config.yaml
lr: 0.000406
beta1: 0.9
grad_clip: 1.0
Each number is 128 + 24 x the weight over its row's rms, rounded and kept within 0 to 255. Layers, rows and columns count from 0. The size above them is the row's rms in percent of the matrix's.

# layer 7 attention value, 448x448, rms 0.0327, rows 277-396, columns 280-335
size [104 102  96 106 108 109 104  99  97 104 105 103 110 103 103 104 104 107 110 111 104 105 117 109 103 101 102 107 102 106  96 110 105 107 102 111 106 101 105 111 105 111 108  97 108 106 101 112  98 105  86  98 110  99 100 108  90 102  99  94  85 113 107 106  98  89 105 106 106 112  98 105  99 105  99 107  85  98  97  91 110  97  95 107 109 111 102 107 101 103 111  92  91  97  99 102  88  98  93  91 106  97 101 103  84  91 102 112 104 108  91  98  97  95  99 107 108 103 111  94]
[[190 117 130 140  97 130  81 128 140 123 128 155 137 133 153 139 139 120  95 131 108  70 131 163 122 107 140 106 133 168 145 112 122 149 133 150 153 100  84 109 165  85 140 101 119 139  78 142 191 128 108 147 111 133 150 129]
 [134 131 119 133 116 140 132 122 137  83 130 144 139 141 148 130 117 130 133 154 136 121 147 166 120 109 199 156 135 131 152 123 106 109 143 174 150 212 168 106 155 142 170 129 138 188 150 158 131 123 168 114 112 124 152 133]
 [140 130 140  93 136 131 119 121 115 139 127 150 118 117 121 103 150 113 135 124 107 138 142 114 165 117 140 106 101  98 124 176 171  53 131 138 152  73 113 132 161 214 133 103  83 141 145 126 150 161 118 148 150 146 107 129]
 [157  83 153 153 130 138 139 137 157 150 138 105 151 129 141 136 132 124 129 150  78 131 158 218 130  97 125 156 134 167 145 101 124 115 122 148 130 136 155 130 136 135 169 121 161 166 168 142 115 157 158 163 128 126 107 122]
 [162 108 120 133 128 142 113 140 167 126 124 138 121 131 125 151 138 117 150 109 125 102  91 125 161 141 111 101 118 138 143 165 108 109 139 146  86 140 125 135 136 132 120 152 124 126 111 147 109 166  97 154 152 114  83 119]
 [109  88 131  70 128 127 130 139 110 177 129 134 125 104 140 128 145 117 114 127 112 128 121  83 156 116 106 149 186 116 130 100 105 143 102 110 149  93 153 193 113 118 160 130 114 151 171 139 124 135 144 103 165 152 111 142]
 [119 120 120 144  60 131 144 100 151 134 120 150 115 118  88 145 157 116 143 122 111 144  88 130 155 139 185 102 143 166 118 103 136 138 142 138 111 119 129  99 126 157 167 126 119 165 103  99 109 132 120 178 145 154  78 104]
 [179 136 149 157  89 128 119  86 134 136 124 108 132 140 181 127 162 117 128 134 190 148 107  96 143 117 170 158 128  92 150 144 110 187 121 109 124 139 135 130 124 123 138 188 145 107 115 148 115 166 159 154 134 138 108 148]
 [135 117 144 121 154 136 111 118 146 155 130 115 112 144 103 121 143 144 121 114 140 128 124 141 107 141 127 126 120 104 100  91  77  89 145 138 138 130 120 136 136 112  91 166  87 171 159 114 132 109 134 124 126 136 131 103]
 [129 105 142 133 124 118 164 139 105 126 113  98 148 115 121 109 161 145 114 136 110 119 128 134 121 128 141 142  99 145 148 139 134 117 132 127 163  94  71 177  80  57 145 162 139 105 116  98 134 163 194 166  86 147 127 139]
 [101  97 132  99 135 130 166 127 133 141 124 130 146 114 134 149 143 103 120 138 119  72 127 116 134 153 140 133 117 123 132 125  97 140 149 116  65 167 105 110 120 149 143 128 146 133 114 115  79 137 196 171 182 134 124 108]
 [139 125 124  73  95 126 169 145  78 137 134  87 145 127 136 130 165 116 107 160 103 107 115 113 133 136  58 149 182 140 102  85 119 125 116 141 151 153 127 128 112 100 181 128 146 131  93 149 148 154 100 108 108 150 170 130]
 [130  97 108 110 117 128 136 124 184 134 127 160 134 153 117 127 116 134 140 120 128 114 129 166 108  71 108  87 129 129  99 128 146 105 128 144 185 119 111 147 120  79 119 178 130 120 144 105 140 123 134 155 132 148  95 123]
 [ 85 127 127 131  98 131 125 129 193 100 130 120 129 133 108 124 100 165 123 108 125 108 112 117 154 118 178 157 122 127 147 129 122 120 148 136  90 115 144 172 158 177 110 124 146 152 109 136 120 149 115  92 113 137 140 102]
 [134 125 130 119 155 128 109 110 108 129 138 129 135 120 145 130 119 151 168 147 123 118 150 168 158 102 148 102 119 138 122 129 108  70 118  98 110 158 132  84 141 106  82 164 127 111 141 150 111  95 179  98 144 111 112 124]
 [108 122 124 140 155 139 119 121 177 132 132 151 104 125  90 128 137 146 120 109 138 107 138 146  70 101 167  84  90 112 155 102 125 163 150 139 112 154 162  83 140 130 156 118 139 119 155 154 147 112 148  97 135  96 118 109]
 [106 111  90 179  73 134  86 111 137 160 130 126 130 150 122 121 121 143 113 137 127  79 101 183 153 158 190 148 112 100 124 175 143 134 130 150 120 139 153 141 124 103 138 136 118 125  84 128 152 113 206 140 110 122  95  82]
 [ 89 162  77 117 111 122 117 140 156 124 130  93 106 161 137 143 113 164 142 145 134 155  74  84 127  84 139 131 116 147 134 114 123 124 130 117  77 125 106 121 127 137  92 135 123 126 143 158  81 143 125  95 123 138 167 103]
 [145 108 178  89 138 127 161 133  96 130 127 167 184 114 102 120 173 127 143 140  96  97 119 128 129 128  59 111 152 158 142 114 161  86 168 128  87 107 136 114 108  74  94  89 133 127 161  85 109  71 196 111 118 136 123 139]
 [136 140 133  85 100 125 148 136 137 104 127  91 108 122 115 117 138 124 106 153 169 111 140 145 132 142 177 171 156 128 175 204 122 125 114 148 107  71  84 133 121 152 130 153 138 117 148 116 129 138 130 131 144  97 146 124]
 [127 117 126 112 103 134 113 110 122 139 130 123 148 131 110 155 133 121 182 128 150 142 127 170 153 150 172 126 106 122 135 180 139 144 131 143 144 175 130 120 128 136 204 115 128 115 107 113  99 159 138  96 114 140  92 141]
 [149 118 111 103  89 134 105 130 146 133 125 148 112 138 151 110 142 124 132 104 129 100 146 149 166 117 162 145 169  90 124 138 135 139 108 140 175 167 113 164 112 106 121 166 130 144 156 149 161 113 129 104 140 152 123 141]
 [115  98 162 155 116 123 130 159 132 152 136  84 119 139 134 125 123 128 110 129 128 101 126 135 117 134  90 110 113 194 167 132 151  84 100 122 113 118 106 117 125 117 153 136 107 123 103 140 125  95  71 161 138 129 145 130]
 [182 173 142  88 200 125 138 126 124 132 125 116 117 131 126 156 150 111 160 123 131 175 149 127 133 120 124 156  76 136 148  92  92 125 128 108 151  61 103 133 138 116 109 143 110 112 195  95 141 147 113  95 133 124 125 138]
 [141 106 140 111 116 117 142 132 132 104 115 103 160 118 126 127 173 114 150 122 123  81 120 126 122 128 135 149 139 102 121  87 122 211 170 118  75 155 140 179 113 109 147  75 156  68 133 158 155  94 167 137 150 120 167 121]
 [141 184 121 135 146 121 114 136 166 124 141 135 118 143 106 115 105 139 107 127 108 163 142 122 118  87 125 134 129 132 129  63 126 144 139 147 140  75 115 105 129 118 127 197 123 164 164  95 150  90 147 115 139 115 165 117]
 [153 129 108 128 141 118 100 113 130 138 132 164 137 139 159 122 132 120 119 138 109 145 141 118 123 141 118 174 145 129 119 149 102 127  98 141  99 100 152 113 116 164 102 145 135 104  97 140 106 108  74  93 123 100 129 118]
 [ 89 106 101  81 155 129 159 150 123 104 115 131 159  94 117 136 142 136 125 124 138 139 135 122 176 161  88 183 175 135 137  44 127 129 118 111  71 146 131 168  79 143 141  91 130 150 143 123 132  81 182 135 158 142 102 117]
 [145 115 146 137 157 128 185 127  86 116 120 133 123 128 121 131 131 183 110  75  94  86 152 178 165 152  85 121 117 135 126  66 125 101 149 114 117 110 134 162 104  95  94 108 137 124  95 136 138  86 127 101 128 140 135 129]
 [162 143 158 107 130 129 144 117 109 124 120 137 131 117 136 120 134 126 140 131 121 138 135 127 171 175 143 130 111 134 124 134 125 125 138  66 113 137 136 205 150 100 140 118 118 119 138 142 145 129 176 168 133 132 104  97]
 [123 128 102 167 170 128 107 121 125 172 122 101 142 116 132 126 125 126 157 123 117 102 122 152 133 110 116 140  91 126 104  91 158 117 153 126 119 158  97 162 104 155 167 110 125 112 173 145 121  75 163 128 130 122 194 130]
 [103 138 154  95 176 130  80 171  97 138 131 146 117 146 112 116  97 135 170 103 143  75  96 158 146 137 105 159 157 108 136 142 156  79 109 148 122 100 129 112  93 119 122  77 107 115 132 127 102 159 123  99 120 114 124 105]
 [146 115 158 118 133 118 163 125  97 154 126 132 136 117 118 127 140 100 122 110 141 133 134 124 125 128 119 121 146 110 117  95 113 117 133 133 104 119 105 129  90 146 144 101  94 124  71  95  96 126 125  89 126 141 131 132]
 [ 95 119 111 133 187 126 118 157 129 129 132 124 115 141  95 112 149 149  77 106 192  77 151  94 134 118 105 109 136 153 117 154 142 166 115 134 197 116  81  95  89 115 124 128 144 173 109 165 162 122 138 142 112 149 137 147]
 [158 103 140 193 120 123 171 107 130 125 134  93 160 119 126 118 117  83 143 147 134 134 121 148 104 113 170 134 103 148 146 155 141 158 122 151 157 146 133  99 121 125 123 128 118 121 109 118 138 113 150 125  97 152 139 112]
 [141 137 104 126 150 114 124 128 129  99 129 139 105 114 150 124 108 111 136 110 153 169 128 166 115 113 124 146  88 107 122 125 141 114 137  92  97 104 126 128 159 145 129 116 118 124 141 102 158  82  92 120 118 114 151 106]
 [103 103  83 138  88 126 111 130 165 100 134 164  85 145 118 118 119 157 104 114 145 121 166 118 129 170 128 127 113  94 111 144 159 108 132 116 134 172 161 109 126 153 131 121 151 162 119  98  97 113 145 111 139 122 133 103]
 [100 143 120  87  73 138 111 143 151 148 138 130 118 135  92 149 136 129 120 131 188  96 138 135 112 149 132  95 166  95 119 156 122  95 121 117  69 163 143 176 135  96 138 180 112  72 155 129  70 183  77 114 121 134 117 124]
 [176 112 147  78  88 140 137 129 104 139 125 105 153 137 118 140 152 119 128 157 121  56 129 165 162 109  74 124 138 104 146 121  92 126 124 130  99 141 130 167 108  86 180 112 148 111 126  98 136 152 172  74 117 123 152 128]
 [117 101 133  79 145 132 175 125 136 144 115 185 121 114 148 129 113  94 151 127 128  67 123 107 172 149 114 120 112  89 168 179 133 115 113 138 108  96 122 121 136  81 128 104 142 115 145 102 136 181 169 152 127 137 102 123]
 [161  94 156 105 193 132 118 134 142 114 131 175 104 134 130 137 170 115 140 110 140 176 121 114 159 124 134 113  96 137 179  84 102 151 151  98 120  99 127 121 157 125 106 145  97 133 108 159 146  77 152 133  90 132 102 114]
 [112 139 151 129 107 131 132 127 128 146 128 131 138 101 115 142 114 129 105 102  99 157 136 105 128 144 193 138 153 145 128 147 139 139 129 141 110 138 174 161 135 142 109 176 123 141 105 128  93 167 117  98 128 117  77 115]
 [104 122 100 156 148 134 153 128 134 140 118 118 149 104 138 105 132 115 116 147 110 132 128 130 160 111 117 151 124 143 146 136 130 115 163 147 145 159 121  89 138  91 142 110 135 148 151 127 117  74 217 136 141 118 139 126]
 [138  66 109 140 138 130 114 140 143 157 116  90  87 138  93 147 114 148 118 136 121  92 129  87 130  85  99 104 125 105 124 116 142  82 151 110  94 138 144  90 134 135 135 143 135 148 155  86 158 154 134  97 144 129  97 120]
 [136 111 113 134 156 124 159 122 150 139 129 145 103 113 134 120 168 173 123 148 119  81  71 157 152  97 175 102 122 143 109 167 104 114 154  82 110 134 143  88 160 136  73 133 144 142 129 137  96 145 173 105 143 142 129 131]
 [120 157 104  88 140 111 156 161 107 125 103 118  99 129 137 103 135 140 173  95 148  81 118 140 141 146 140 145  55 142 101 125 106 162 131 131 132  99 140 115 130 161  96 129 143 112 155 134 157 126 114 100  96 126 141 103]
 [147 140 134 111  79 137 105 160 130  75 119  99 121 107 153 138 148  92 140 143 151 152 116 111 175 135 142 122 132 127 145 126 122 133  84 117 104 132 117  90 165 156 135 121 123 109 102  94 172 149 167 136 176 105 105 171]
 [166 136 155 154 163 104 124 110 109  96 137 132 154 146 158 133 130 104 156 117  52 157 123 103 131 133 130 127 139  95 142 128 115 105 126 139 101  91 129  99 136  66 127 116 138 125 141 121  98 138 121 127 160 134 107 127]
 [ 80 133 119 148 143 139 144 149 112 152 125 116  67 133 149 130 100 126 120 160 106 151  87 118 132 104 122 114 133 104 125 119 133 148 142 136  96 145 156  87 144 174 156 128  91 124 107 125 143 142 160 127  98 123 111 169]
 [160 144 126 134 124 135 118  96 140  68 160 146 144 163 168 142 113 129 159 175 179 163 115 137 121 150 151 167 120 131 120  93 103 124  89 175 168 121 135 106 148 133 153 145 112 110 147 117 133  89 100 145 156 108 167 113]
 [169 136 109 105 117 123 139 111 119 153 115 196 146 107  96 157 124  87 155 106 140 146 152  97 137 198 151 136  88  81 151 153 148 161 102 144  87 102 120 109 139  99 175 139 120 107 141 163 132  67 122 130 110 131 111 105]
 [149 108 111 124  90 118  80 140 118 147 144 150  98 137 165 111 121 141 157 157 129  69 133 145 146 103 120 117  97 143 119 149 171 113 120 109 160  99 137 104 150  99 136 156 125 132 170 115 108 109 131 149 123 159 110 136]
 [120 129 156 119 107 119 134 129 102 128 112 134 114  85 133 144 144  97 163  96 145 108  71 122 153 111 142 141 163 133 128 107  74 150 134 153 116 116 103 106  96 150 114 141 104 142  80 125  84 146 163 151 102 146 102 178]
 [132 122 165 133 156 118 155 119 106 169 113 200 142 132 114 155 163 172 138  87 119 161 175 107 111 190 108 146 106  95 168 111 161 108 123  99  72 138 111 121 156 181  99 111 121 112 113 178 104  86 168 137 132 117 102 112]
 [146 126 140 125 109 153 132  88 160 102 134  98 148 150 122 120 135 137 117 132 127  96 143 131 115  77 123  70 132  80 128 132 140 115 162 100 120 120 109 128 100 112 141 118 124 131 122 179 137 140 158 103  77 129 140 114]
 [154 106 100  88 160 124 142 136 160 134 123 108 123  98 119  91 108 169 156 103 100 142 160 102 114 124  65 159 102 145 102 128 112 158 109 112 152  57 166 147  97 169 115 123  95  87  77 117 150 134  93  72 137 117 150 142]
 [117 117 128 124 168 131 158  98 108 114 126 135 164 177 153 135 113 181 158 135  97 148 105 132 120 132 150 151 146 123 125 135 139 167 138 142 164  90 127 133  96 149 137 143 165 103 127 133 100 113 104 134 133 144 116 102]
 [146 127  97  92  92 138  92 146 110 123 148  99 124 101 120 149 160 102 105 134 169  96 134  90 125 154 113  78 137 135 144 153 120 126 140 121 118  81 149 120 183 146  82 168 138 129 178  98 139 116 130 124 136 123 134 134]
 [151 140 126 125  74 139 132 123 158  78 149 103 150 138 107 125 126 124 154 180 122 131 109 141 161 136 117 132 130 109 128  78 101 159 103 133 125 111 120 127  94 169 163  93 147 109 100 144 110 157 126 138 140 102 164 116]
 [142 111  81 127 164 148 175 125 148 148 108 155 137 133  71 124 126 109 135 116 145 111 146  87  94 121 126 129 141 129  75 113 119 155 110 127  89 122 152 130  87 120 155 113 107 123 151 124 140 130 146  81 139 157 148 111]
 [126 116  90 148  60 145  96 154 176 107 142  92 140 147 170 110 115 129 109 114 130 100 104 144  93 130 144  98 154 173 126 158 103 129 148 152 142 152 127 172  96 101 134  99 151 126 107 129 151 172  87 137 133 157 121 137]
 [142 106 137 159 129 138 137 100 111 107 124 168 124 115 113 123 123 104 158 135 112 121 133 132 114 131 140 136  86 127 176 125 150 147 120 129  86 155  99  74 125 144 180 110 132 119 124 141 178 127 108 107 118 120 124 107]
 [105 123 141 135 124 134 135 149 162 155 128 117 107 135 166 121  80 120  91 120 106 170 124 107 125 105  99 115 152 162 137 169 101 118 117 129 182 110 105 128 106  90 104 111  77 141 113 128 136 126 104 169 160 128 145 154]
 [115 118 106  96 173 105  88 132 118 123 117 167 147 133 152 140 138 130 141 137 185  79 117  93 101 170 160 128 125 125 119 173 121 137 134 109 147 111 133 143 147 103  96 145 111 163 167  96 109 124 152 177 126 135  68 140]
 [126 182  76 149 104 134 102 159 126 141 150 209 122 154 147 126 110 129  98 104 149 108 152 149 129 148  88 140  87 124 124 109  68 142 134 131 106 129 120 171 172  55  85 139 163 111 155 103 124 115 112  89 118 104 107 125]
 [197 116 109 133 167 142 168 119 130 153 105 148  80 151  76 121 105 115 156 120  96  80 127 158 111  91 154 109 113  96 105 116 118 174 130 183 108 131 114 108 105 160 149 121 152 121 176 153 124 119 161 105 149 127 169 117]
 [157 115 105 138 114 138 139 137 114 140 164 183 104 118 147 128 159 131 135 139 128 123 158 107 174 154 141 124 115 121 126  97 136  85 133  98 119 129 114 116 122 148  89 156 158 156 133  90 118 138 109 116 115 137 173 137]
 [115 109 138 137 129 119 108  86 117 124 131 114 154 114 113 116 109 195 144 131 101  65 110 148 129  86 106 103 105 122 132 121 119  48 113 150 145 144 123 127  99  97 163 156 138 138 131 218  95 156 133 116 136 121 160 103]
 [151 141  72 109 157 150 157 140 152  98 133 140 139 108 126 148  98 107 120 139 161 138 171  85 109 191 126 138 135 126 167 122 171 162 123 122  69 146 106 138 136  98 102 123 107 130 142 169 138 118 146 126 126 139 122 146]
 [151 115 166 129 139 134 146 109 147 145 134 161 129 115 107 125 156 106  95 136 165 116 124 122 143  73 132  90 130 129 139 116 133 141 175 140  95 122 124 158 138 182 141 146 174 143 136 144 169 133 109 109 102 177 125 126]
 [126 133  98 122 123 112 113 149 146 129 129 164 147  80 136 119  87 145 151 111 102 161 117 135 114 126 147 116 112 161 114 115 104  85 110 161 139 147 119 129  90 141  95 119 105 124 126 137 136 150 133 129 139 113 114 124]
 [138 107 134 131 115 123 137 105 163 117 135  85 157 118 126 113 129 106 113 161 129 173 109 136 112 121 123  75 178 108 159 147 115 106 147 119 126 132 116 143  69  94 125 155 156 146 110 185 134 107 144 147 111 168 186 157]
 [133 121 180 151 107 115 130 131  83 125 146  99  80 153 142 128 130 138 151 171 162  80 142 102 148 126 136 165 146 129 142 149 129 122 122 140 109 104 103 114  88 202 182 134 149 141 135 131 151 142 158 146 158 150 174 141]
 [ 99 112 146  74  92 108 130 130 115 118 133 154 116 110 158 111 170 103 133 192 147 164 103 134 174 116 108 169 153 155 173 128 118 145 128 102 178 135  95 141  95 125 134 130 128 104 105 107  93 155 145 132 189  95 161 142]
 [142 139 130 128 144 146 118 116 147 148 155 147 103 118 146 105 162 150 119 117 112 109 125 109 133 145 104 118 125 107 101  80 151 157 119 143 110 183 133 129 153  91 142 122 151 106 140 147  86 118 127 118 174 123 152 157]
 [146 161 161 136 106 125 133 119 132 128 121 142 121 137 160 129 109 115 155 137  77 105  92  92 125 165 139 141 128 116 133 132 129 166  84 116 138 120 101 115 155 134 138 117 105 119 154  94  91 139 156 102 167 117 118 110]
 [ 95 124 119 171 127 120 104 148 103 106 161 113 141 126 136 122 133 118 125 123 115  99  89 159 170 134 118  88 132 167 111 123 125 129 161 129 118 111 127  77  94 153 116 144 137 155 167 159 141 144  93 142 151 117 161 129]
 [ 73 127 100 129 120 130 116 167 124 170 117  69 109 145 142 143 129 143  85 110 122 176 122 135 101 192 133  91 131 146 110 132 116 144 120 140 100 170 156 160 138 130  69  89 147 146  99 111 160 139 136 154 152 135 116 158]
 [103 107 115 134 138 127 126 147 196  95 112 117 144 113 105 115 139 161 120 159 122 139 108 152 138 105 141  93  98 122 142  83 137 100 126  66  93 146 152 165  89 158 123 134 130 115  83 123 137 123  80 106  78 150 149 132]
 [ 98 121 161 118 133 109 189 146  91 149 121 104 154 149 106  95  98 192 116 168  86 104 127 119 145  97  86 150 176 154 161 122 141 128 141 104 132 145 104 146  83 155  76 140 129 145 109 120 105 166 122 117  89 121 102 136]
 [130 149 116 121 167 124 105  95 108 100 137 113  93 162 160 142 135 166 170 140 140 155 156 104 156 104 148 130 103 121 122 143 112 165 133 131  53 173 111  99 128 137  91 112 135 113  74 139 123 111 177  85 134  93 190 126]
 [113 161 172 113 150 106 131 146  61  91 142 119 121 144 161  95 161 150 154 122 106 157 138 172 145  85 137 169 146 106 152 128  99 137 131 130  96 155 111 129 119 176 100 151 179 101 117  96 115 154 132 139 125 131 129 178]
 [118  98 148  90 114 139 135 160 128 115 110 130 130 121 160 129 103 126  96 135 129 116 107 101 139 153 142 102 101  94 124 165 124 127 154 105 128 114 119 141 154 144 125 143  82 143 145  98 184 115 101 138 112 130  71 125]
 [103 124  89 128 108 124 151 101 161 115 130 164 161  99 115 111  77 115 136 112 136 124 108 126  96 137 141 156 160 149 160 126 110 168  68 107 149  86 161 189 112 163 100 141 142 143 107 162 141 133 122 125 129 114 188 123]
 [159 107 156 110 162 135 154 122 154 120  95  87 136 110 124 130 122 142 117 123 128 147 100 135 140 169 116 116 127 117 143 183 113 158 118 139 105 119 146 154 127 126 154 103  83 111  98 164 116 130  73  97 148 103 126 114]
 [124 148 149 131  98 130 110 162 105 124 107 102  81 107 142 136  99 107 122  90 101 120 128 151 105 110  83 150 151 105 136 155 114  86 144 143 167  83  94  84  84 189 131 118 152 153 139 148 147 149 126 168 105  94  94 108]
 [104 151 137 141 153 140 151 136 165 148 126 124 121 123  56 133 151 131 119 135 139 139 117 123 123 143  70 119 176 140 152  93 113 154 138 120 101 117 175 148 166 165 127 138 117 115 102 144 172 158 102 128 113 119 165 124]
 [127  63 131 112 135 121 132 122 126 118 108  79 155 114 140 140 131 135 131 123 112 143 115  95 126 115 159 128 131 114 157 157 117 107  77 138 129 151  99 194 113 115 104  96 125 104  90 142 115 152 120 142 121 118  94 101]
 [151  81 153 127 117 137 103 155  71 123 133  54 117 127 120 105 171  94 123 172 140 118 171 175 137 104 138 118 136 143 107 116 114 109 151 118 131 114 106 118 176  94 179 143 124 115 144 113 155 148  91 164 145 145 128 134]
 [132 121 108 123  68 131 114 115 181  73 113 164 125 120 171 136 108 124 133 154 118 153 139 147 149 121 125 127 123 127 163 118 117  74 138 120 161  87 126 131 124 127 106 116 143 122 128 143  85 116 156 127 117  90 105 129]
 [114 187 165 136 148 137 158  88 144  87 120 148 126 133 147 169  90 138 143  79 130 179  92  88 110 158 118 137 145  94 166 148 154 122 102 135 144 116  98 114 118 144 132 115 101 125  94 161  91 124 146 113 111 103 137  82]
 [150 155 112  92 135 126 117 118 125  83 139 125 117  93 126 131  92 131 153 114 117 151 139 131 107 123 107  94 154 114 135 135 112  95 137 179 115 107 138 157  68  75 154 157 120 129 135 139 114 144 145 132 160 111 132 132]
 [119 124 106 144 117 117 125 111 162 110 131 175 135 150 131 153 156 150 119 125 114 104 142 193 111 138 120 107 118 125 124 114 100 142 142  99  86  73 122  74 160 160 156 160 123 109 110 144 116 126 147  97 163 104 171 144]
 [156 125 132 130  79 134 114 123 156 142 133 107 135 127 148 158 111  77 134 147 121 122 135 109 178 108 142 101 117 135 121 132 126 111 107 151 137 179 135 146 130 119 125 135 121 120 145 147 157 115 165 139 124 143 126 125]
 [128 153 129 130 104 117 127  91 149 113 133 145 122 135  76 138 120 129 172 105 127 146 102 117 146 159 162  96  80  80 114 158 119 133 108  99 109  66 118  95 106 120 196 145  95 111 165 197 121  85 148  95 110 115 117 112]
 [112 143 139 122 134 130 111 134 134 130 120 119 150  89 105 105 171 171 111 114 132 165  97 137 151 167 106 117 136 139 121  97 170 118 115 113 123 139 122 145  87 125 123 128 108 102 110 169  99 165 105 117 124 130  82 125]
 [135 100 129 157 116 101 107 132  73  87 122  94 140 115 102 134 161 118 157 107 146 100 145 134 115 113 126 105  96 126 114 134 133 122 119 145 119 138 116  82 110 141 137 175 192  86 188 125 134 142  82 153 161 132 107 119]
 [123 119 138  86 168 134 125 136 155 159 153 143 137 122 194 106 124 140 128 141  92 101  96 159  78 115 162 173 101 163 141 157 143 135 144 127 164  92 164 105 121 145 121  98  97 129 117 107 132 135 158  87 152 145  83 133]
 [108 181 129 140 168 113 149 100 134  51 119 100 108 114 155  91 122 107 154 129 114  67  82  80 171 109 183 113 121 116 132 139  94 133 126 144 113  92 101 139 120 150 136 127 135 132 121 172 106  96 184  74 126 138 151 141]
 [123 167  96 151 149 121  66 135 142 139 132 100 133  99 156 130 143 131 114 139 142 162 132 163 138 167 123  91 126 128 169 129 100 115 130 138 174 158 150 113 112 120 114 162 116 129 109  93 129 130  66 109 143 132 125 155]
 [ 98 139 118 117 109 126 128 145  99 111 126 116 103 139 150 110 136 127  97  88 124 102 108 109 159 202 134 179 178 113 103 146  97 117 144 107 145  88 129 170 133 134 119 121 128 150 119 112 139 131 121 125 147 132 162 125]
 [118 130 127 116  70 134  93 154 114 149 116  87  99 143 140 118 130 141 122 150  99  98  95 126 144 156 179 178 106 145 111 153 144 152 114 145 153 114 136  91 154 138 123 115 137 135 139  99 135 156 103 129 143 149 115 117]
 [115 128 119  97  85 138 144 125 141  82 109 182 142 152  89 118 169 139 139 161 160 112 137 132 132 132 141  96 152 130 142 150 126 161 123 146 114 135 108 153 147 149 120 121 155 108 133 122 147 113 172 123 164 116 102 159]
 [104 108 159  88 203 150 151 159 173  84 126  41 149 117 124 139  98 121 115 133 145  91 112 124 121 124  99 103 136  81 145 145 151 120 134 107 106 148 148 124 151 120 140  91  84 134 128 115 156 167 102 131 125 141 110  94]
 [121 164  83 141 109 146 146  73 127 105 137 131  80 164 127 122 137 133 131 116 131 138 127 134 177 137 191 111 139 128 144 163 135 160 105 115  88 105  96 111 150 129 174 125  70 107 101 182 121 108 120 106 112 122 190  95]
 [118 145  78 171 172 139 123 121 146 109  88 119 122 107 111 152 103 106 141 112  84 168 101  99 133 169 130  92 169 115 101 126 118 119 107 130 101 123 163 142 143 120 138  90 131 130 103 174 121  94 143 112 103 133 150 108]
 [ 89 131 146 127 148 127 128 136 114 113 163 152 134 160 167  96  89 147 125 128 136 153  91 109 111 103 149 189 109 125 165 109 121 158 155 126 119 131 114 166  71 102 110 125 149 135 125 126 139 139 106 150  83 151 166  99]
 [111 124 142 153 135 125  90 130 145 109 105 114 137 116 154 150 123 121 154  78 127 154 141 111 143 167 157  99 176 140 142 101 115 118 142 108  65 150 161 118 122  94 109 120 117 117 144  97  78 135 133 102 147 189  67 132]
 [104 144 120 108 126 130 156 140 138 120 141 101 143 118 125 122 104 168 106 145 139  88 105 156 129 130 133 129  94 113 130 186 140 179 112 121 159  99 127 124 146 129 138  99 123 123 171 110 158 120 112 132 135 109 129 133]
 [143 133  56 127 151 131 143 131 160 120 147 147 143 135  88 123 129 117 143 167 112 140 109 147  94  90  95  81 122 143 122 100 114 152 127 139 111 112 156 160 169 160 149 123 123 119 127 172 153 127 169 106 125 104 135 123]
 [118 116 133 116  96 133 154 127 128 122 138 117 118 150 134  89 126 154 134 114  76 126 128 162 130 126  93 135 117 158 143 159 149  96 107 103 147 102 159 102 109 119  96 106 156 109 144 127 154 143 162 113 121 140  81 153]
 [133 135 187 148 135 142 130 131 138 136 120 106 128 146 142 129 132  79 107 123 138 146 123 163 127 156 116 125 113 159 172 129 134 154 152 102 139 145 143  74 101 123  79 174 151 127  86  92 156 139 144 102 136 145  87 121]
 [115 104 111  90 163 109  96 134 118 127 130 143 124 113 150 126 144 162 116 105 124  93 116 153 124 135  82 101 143 179 129 124 121 116 144 116 133 168 132  83 170  91 149 151 148 121 116 150 117 122 129 154 103 156 113 154]
 [ 91 128 128 146 144 134  84 129 154 105 127 128 143 140 124 125  99  95 135 115 118 135 146 114 155  73 104  85 135 115 154 146 149 199 153 123 171 165 111 115 106 116 120 100 119 147  64 101 127 131 124  99 145 124 115 176]
 [121 117 106 100 148 119 145 130 108 175 141 105  92 118 151 125 148 142  97 125 120 166 116 172 180 168 103 134 105 110 131 155 114 140  97 176 128 132 101 145 132 146 157  89 114 112  99 174 121 137  79 132 119 127 128  99]
 [124 143 113 135 123 135 119 122 163 117 129 106 136 126  78 151 104 114 136 185 110 148 148 153 148  93 104 144 160 129 120 128 143  85 137 164 107 135 176 137 171 150 137 121 141 138 133 111 144 137 133 158 149 130 165 129]
 [172  81 149 147 142 116 132 132 108 170 130 167 138 125 131 109 130 140 153 130 121 131  96 118 108 128 158 170 157 137 104 113 126 139  70 142  94 149 135 162  72  90 155 102 106 113 114 135 107 146 111 116  96 154 122  88]
 [162 119 190 108 119 124 119 129 111 121 131 152 128 155  98 169 188 112 156  80 141 165 147 122 133 130 131 113 110 132 148  83 108 100 134 109 124 176 119  95 102  73 157 162 166 106 104 128 125 145 148 154 113 176 149 114]
 [137 113 194 125 145 132 133 133 144  74 138 113 114 112 128 128 124 124 137 107 117 123 117 128 126 138 160  97 165 134 193 102 123 110 121 116 122 105 104 124  72 155 128 142 161 131 139 125 153 115 145 104 167 121 141 113]
 [107 101 111  88  84 106 167 126 158 138 138 153 120 131 123 135  96 120 135 114 165 138 114 142 134 127 130 151 124 146 178 127 127 122 150 114 159 123 132 104 150 120 104 140 152 123 121 145 188 124  96 117 121 123 114 141]]